Each number is 500 + 50 x the weight over the matrix's rms, rounded and kept within 0 to 999. Layers, rows and columns count from 0. Numbers have three digits each.

# v: layer 10 attention value, 64x96, rms 0.182, rows 27-48, columns 0-95
# o: layer 10 attention output (transposed), 128x96, rms 0.174, rows 27-47,91-111, columns 0-95
v27:439547468498518493593458474482457462633506472425485494392499502482528518481425559475448443523444524587630506452447481499474541503547420505567470615404504529522559497539486546373458508491442459468503562485526514507589576515493526486494519494574439538494557534530496501439530450440483447448
o27:529517463587467537458472497454573527454471469490441500494529576489519459480489570508391480519517496603563596517496543542465538453487496501450513476543543593482545489497540590447518559544576504446459457555454460561575414438443509505554573430663503412399666451457491514392593511544565477480
o91:487479538513537570457612393498453452489463609487559572517528497501495518486549427530469531507519458439513420496469469545552483501459445563561424508554453462497478495476504465456535557461504519474549502474508560469461521587473517508541478566473521433514400597459577511538393515437449468503
v28:491424552503515538580481484494374486535542521569484496546543477490424559487437515477514518523450443530463354478435523439467509558534482484528477556518464491559493394507575530538401497414549449563496502488499557506514447536444527579487419530528512557554449486498560461506462506475528453476
o28:522476499473484522367483585453389568507541466547490535499514509467447529500452474576587432457538505550538519517517465505487564517580477598513482539491503490452484521421438526509465536545500446548464466540586464500530421468490561502427480501486489442500490587567514497501483591469451501451
o92:467450545571497454520514426512529499519335536540482414568487509553563474558542439401467498619566559353514457469510544457463510509379510517466523518554520528532500452572530534566491501524455521497547495494508517509502518515524505401510541476523536484497421439468539500557472492486558428479
v29:439503381487547583463567488456493510496491470469485484434583538580503545497480541511429573484643506488585507524565547509545426546453489439505527473529471499419512478466583469607520501540488485518489518432583561429483525526402459414379595492583486471530508490483569446516436527426504430559
o29:445433518501571470403521444546463432530509476492459541546465450527584524368521498521467583459531462516530523476505523479483568440475462454484463493519539605471408555479523488550496492489604544479494491481544453571438578448468499424488550521511488500475495533412501633582490475568563499413
o93:492538600458481408532547524529592509588472523438537486459524557558507432564503406542452532527446569464566519537532615548493427455512511519543570534439499543445554463483459483413520388516444560462468491517452605465508547527516446639529536416542515528479571506561508557503492584412479552420
v30:503563488495487510509509578546548390499525510475514598509466433495493440390488509445484467564532517420570445521454525513540446546462498510451546530474486527472421555449535491400551573425535451395519474543464498475509505593525425523473534456552530476564517470502564559528563571523550459431
o30:546548480501499502552498430397466507487523472584522511429504449525543518422525438500563531446605512385490524546436541429586565443490505451516497498612431528606514490541615511528567510502587543540500495355500438486485478538484393519397460461501557461503479472458449509478496493413511513500
o94:540387568531433538484564483585511501511546518430476513463506516497512484534498511512475449470506464538493514575505384528531401559524659553606460520453473482492534482420489507474396451436517577455475460564468438554420492415496561502550465566564515452601499545488509527496510519518408457503
v31:534402567502554471539497538576504529533548502526564506543444503518498495479581492434511479572432548501437495468576557532535411462447481507470487574564442464595542608474417553490567447449382433514485455391501559468526491641543480547504524424488469502449571527475428415455464501510554563468
o31:462386425443560539477488626461474441532530421440498554490569555478491473436501478430448488570497479528513517500592509486507520466414481380511476587648487452585561439425474475489537473540510575492444479544502560443631495604529474480481563464444524465544507550576463534514543533513546460538
o95:446543569528434392485498490484518545435534531589517523466517438468535562486521563585577480420526521567557433488483495471507553500598496544464556447417599456464484551443495515472459545435500480569501538534479472499534511380498491508554426597546492486502582382578548476466430545470538527581
v32:500448572447468434547511440523497453516497552435508525461425554502528509511515522544521479388602575549475433485439461522536501467483545461524491475492437417557502464431506552502612459549500535500550483609436399396538523544500525504383484547502503426589549434518463480433492500589518500488
o32:493448505368471422562551531522447531429574531511498502508518498579484498557565400547548492507424520421500453457507487512533546418567513519452562388519452494445558569480488584499530438537550470499542459577449620583476559444502477551449483532318663502556513460466493508453471485541542540548
o96:505601536479508582532497543519536507510469491434477537526496437535495524496521539535418536530481550573496480479520566452527555528562543493519477429502487564459499406436482558528511485477439512507579502497487425475505503531417594458480432564560415461529404554478425458499546442502503451531
v33:442534504452416517404561364536524521466516473532504608437515490519502460413538479571594431495522483538515486440550491429511497524464471526445618497527396490539542480490449522504512464433480508574593487494457478616512467568411450518513475536552536516380492579575528441459515452489453563483
o33:489557375531522553543576496426457460525330531560566525467535469519569536360495500449508578465530465509523482507536462558399489469522548451537578502482642491529394514486406534569561486472421447611433605591531560567457557494407448524507457531524605472552608512540449477477531487594474603525
o97:526409498525473485461496484629525549517550415470447523489428492495579532416504522526592513451549555559489471471496515508502629542515529484510470439579481583525460494448525494511550499511470501469528492531471481439555534497536543502516530502495458494467464436557467562603419505470435472497
v34:534541574492442600526472514501477544458478459478468565565486580525376455473599550462465537487581537548500492532530464516428442599518565509554480422567451482449529611528407405413462470472464486480477531543513525521565536464532486530507466443545472467528497544548514506444608430429441593476
o34:442441420511491574547463399591574407541525423607482576460519485520476570487526585508526505509414408493439496464407451575505495519550412497417528507531462467432596483528547546465512562522459496486445526491507520499542513563547561477491474527428528430478507470644471428452445436478464507535
o98:529510444454558516463546512491471595398529550420528528639469410374517453516460381495491502426559506502534464547507488478469526505491605466470508500493450523449428463502453466527413478383564554478550489484564409450387596473529425539484557463551455522455565560493438568483436546549410498442
v35:399472558524527473519490572381453461497573485488485556486492555479494509498493531533540511435466440442477448493460418482500518549428505506520452415387458493458576501505459587469543507429432580544527510496512560456541522504531407500473506468499544471575502664517509561470451497423460473486
o35:480511487491442468467534384461559441462518535555455546484554507563478539501487515545469533492524541408596479547519483476548403463455439552531513436511500533540568522529435561510522465567532525486425441537449521469530466515524531470369465542476517458494481473487442510403523523520479522457
o99:486576499571492456455482498512491563506566593506439508515443453440489563516483371479478499500541452587466571483499548546487487568541465542460532475447437446481432462538625469411444496469542474502507429440520570424438600551464589544579531506562501516476475507582485547507499501402540487464
v36:521467585524492521426468484526509536520601469552440499507533498457436500425540535514553505547531509585581511483543487699464518476483385557481535567462531463409500509471431427440566517467519544536488420496548515494448516472495487541520496511438521450591473456507541577461483521541520537546
o36:534485521511535529479487479504514517413436532514463478445500569618506526401508505526533482481566565436578447459489529495526500517453536503444454515486393526540423511503621508581438593530466502552524555516479481439584499516544342474556534549575501561500488500558614449505517471453553517456
o100:538535436481505441434473511469437464479564487451534448456481486461406516567524548586528502528560524531484454545581522480480573569464547568562654387494579544444580529505424456432518445524545476544506493458532452534420481581487553480518458451521550510505544466556444502474455550584507527503
v37:535526463555523484603428501492531481511409516482467504466518547467543479530475512504488428518457483491508409636528467509476473526460370517494478418553545484472588488521555553434475517432551551527541526543566505449525430457506445515542577550452523451513561492444520467515599431505440478515
o37:534554592597452477544499512443529574456461413441548441461518489557473583552486508513504506514495566503471527560465516555490483527508462480542479475427519547512526540499473513430479553495580482461461581475570529535512501454517497571524491522535456499426550478545495515449461558481448457517
o101:535557415402479471464536420520529494530604559581427476487568485493503412479519432472550584587540528489517535523481507519545538417486599547482529492544430442385456553431521536553563453492550555549548446553417452577577519574488474464509543465489540534602427531530463503533528475430506567530
v38:534468483482502544529602502428427563459567567504470383398495539511478545474526638520552495496461502480491603483522535495526452497562505523398566548517474516524524554606475452502566479437555482548397494461454526539464425456525510508503572492549424481492549474487511536505562459499507423512
o38:499482389526441593469530426585513509528468538490497551515539425455471476538472544568516431514503560538551477533493535534488497429465525417521495508536536476497424459510471459518506523508516585425564460509490401519541462478482476440519533545566445500534471500433569460571525537582514522443
o102:573451546473521353549446502486507487466524496509536429455478492497601533452388480548551579498576509477477467519528474499495432534539579512435553487527488460460547512422533489525461493525407434524520534565514536509460537585472451560548416493474505534521549407582392522417451503429460489516
v39:457466467501448478426587428446528539519432434465501545468500501439500482479513558515471498536504485593433515508477553578521498447513410477476434514525550440458527447427532607461487464423487541439476504518510548534578532402480501451487573510520499509465466587521531449465513553596469489411
o39:555425431600464534553482509619530519504444456465496539468487566492498427485506514485420560477510513537543550457419415500457464552630439500504535378489545485519496522547479497515561566511473507488515485543474531461490460529363439492541551453487471538504580461513489474516551559500399348536
o103:443527554503486503499481573495596485542477542596503417508560512608481541444535430557513480539493506522540552560458532582500507514449559502538462476555469526440539562392526564475474444484565464476410475488472491479479585494485527537499520494568476509464510477480489440454536477529549598462
v40:512490466458552545454490544489460406502472609494554528484481455583398554517430510474570494511564567427418486555464346507483487485460487529384487597455459482540552551593496510442505572529479550576458486561424564545464546447423425469490485518516484503523548577521517570377448474400534488444
o40:494510558437479556494488498528473553536467569442439481519528485597512540498479459465485476554495552460490513491394589517446547469563586505558435493471537514523456508446437564477549486478530570485497471493421583551515410545437550483419434511489456448475421517492587474552513477426520535503
o104:574562514528432419553544512358474440519553604468563554500598584418581497544513463520497477452632465456423521431562474524510450540441522331575480461556518528659517465530593517520431510474583528473474427553462528365420565511563555479559525611442529513550514472519490533495403599563505526527
v41:528567448493565590433637457447444483487493449622432448576491500531499527475428533458555491541533543501444489482511454463499492519454461578460525539550467556453508493459476483540511458461541446548487538664495485481534522568540539488441544392536590525392504443509476537470480476442423502461
o41:524527490635454483499559453612460567492552427475517461517465443419502557457512478452523524452563557484520462440474442531420544476473540395472538502535540444490454447480586544510517610531462563558473506554534447529521537463584633465409506525507571493618498546570446518474550522478430533455
o105:501468465419498539537415529405483459486397517512471563498541589476586532519548462491485518504505470599441514491502509422535436537517561475516502534416447521604518590593458467486532475593551494513551434504515484472492498551466463518560471582451501476493476556537549536499452516420416550583
v42:461566498491471566505460512498546406515468566524460446530467597537508505434520405442433579492522484458563532431577604546406425512558496541469503476460510519473520367533465463494550542426518462493422478533510569498468557514487501530483636494440496469352526509507515541351475545490524600519
o42:596487474491565524530532478410471432372469526554456509481466571508519519427496554477539516532613550401531538439481524462505474445549489484459484468463490450547530458553579434422489538529542466541523499507555507511402521500535378409552553555530542485457482506494491563590517530427476545498
o106:407501484436527457477508472555570505546502497512534524567481454454573505472516411524491484417411492596509527491449426466569447527399527327520552560543527486442520537603458633558419456508567497485425535484524537484572527547593519526504499504580590478550505457506490510420558534477477371512
v43:453562519486472564512560460438493581491379468560582538414563408501477389502479485515430480479473508460514506564562477376438428435488501562575484542455554554545514523477574505556538559514526521406460468426437516528487606545466602559500560544482547430497556465514559519504466537579460528513
o43:560575451412509541501473479618458500492479486367560511571548470540547494458473467482502450545551512538477433441552526441456535547487464465522524547451579523552519579551515517547510491468541575419566531500498465529493468482479459476497571521439511539486534451449480460520504518487488577525
o107:484340446666499577417580564515499455561503476556478529558428554512517443506563424518493497517429414527535518533496460479559462420417437514477463541507490433483506459443484463478555501493543483557378492453499506443500556477553442414541377413597546469565521528517479566542527463522499471551
v44:493426437528506511446645499475551482562534563521576460492496438400494571449492520472484426511534515384530447398463519502527563472346517460597375530557488555511487552462487467520525537486461479508530455468498510514422589516460424549415540569472504544435559556397596525492495540529547437477
o44:535361523470543487512479527506408502535467531438483487560465507440629427541550518515432480463511436411536482527501488496488447624435620466559447496533498498492542545425522519606526457549506439439591416492517459523406454507473486495460544474439369436483534417500492572610559502533477542481
o108:478457471509441495473527500578425515468498547516483490391453588562471608527443459476568459548501463508494487477519495493510601527500419553520544427447548534535498396508462438483494583450557544514521435502496533464533484515582482506415455532454500480648468509568480493529511578457495578448
v45:515448564527488437570546562447513493505525534496504515479593513454439535535461558410490465646453425423464454517548442513634449470555500449495537474573515479481445454486479453480588507472476444522473475436491514523553488511503487425544489588489389393496540489477574562486565531532411496458
o45:459450509553396518499529601468424528561494507503538482452526486481494487508558555491540481533479545493489520463505507494456493494497510479508449549501559523488470566434500373544394479508529522556568469447567505494531461485523515489593621485437464544475481496503450478490504384522553545568
o109:453545462571482466508493435411543496459591469504524397479506496568480623567481514454414518515594473440555503579518507481489456552457622568508532503514402523508439443465496595501537507529462436470453416490394485534385571526530459492449414565617479512470583485529469545573515503421521455437
v46:507624518494481469505491486487527568526519529424476459526501494465610621413494502477513483462523368459500573514513512486455480507534521604484526474448429480488546582517441508621482450529403526475407431425492618436526420531463486523484541543459449546487504413502504489493542493545484482492
o46:497558432501493499364497475535461487549455442443561459452479364574570435447451580568468520542418495526594522539547498482442506475435557515540484516502478540493485512545457499531499615531466535502593530450548435607503492466464460437503538553526447530583468463480467571490523514539598404433
o110:459516416523498503492435489555558496480558426602517600455507481452535506437478546478588521466449539502516535484477448564498446573497439486495516525431575522472451449636515470480498467527501553534554576520520473480473505525582567534510471494503549494504486516500502525425458563543499467512
v47:577591547434459456513585505440553548524537560407381475472494477578599521460531513575503550518468471531620528517463495437392453503463512577468436452514531436523481508489409488483484445536515439499439422480588524571509531525483462516514512494532413562442328472465557497583462453515440479459
o47:540571452523581598505502365507552515514544463487444465514491466475649415430470409506471575474552561478587571550458514478557383486462482465445522541540549500471537555539493566433537484446484542513468518484570483555462505476434433482575499486501480568496506477480537503508479524588492466359
o111:342494437468505473421470484479488498448421471567520467429552502505508489526432611619535499490385504475579436483533509511422531550537546467519575500475514495445464435532494398553460615527405481551635521479547472473500528422495468490425534511561465425459509523501452484538509518461478465538
v48:555464628554418528555516529483482502456440467390542522529436537546462523569430585568509492457544460533455469515374445533518520482506590520459607534490528531495511534519498436434526539518499524540522438465576423522514467492503599494422566519496479461469448522466509447421524514460466492634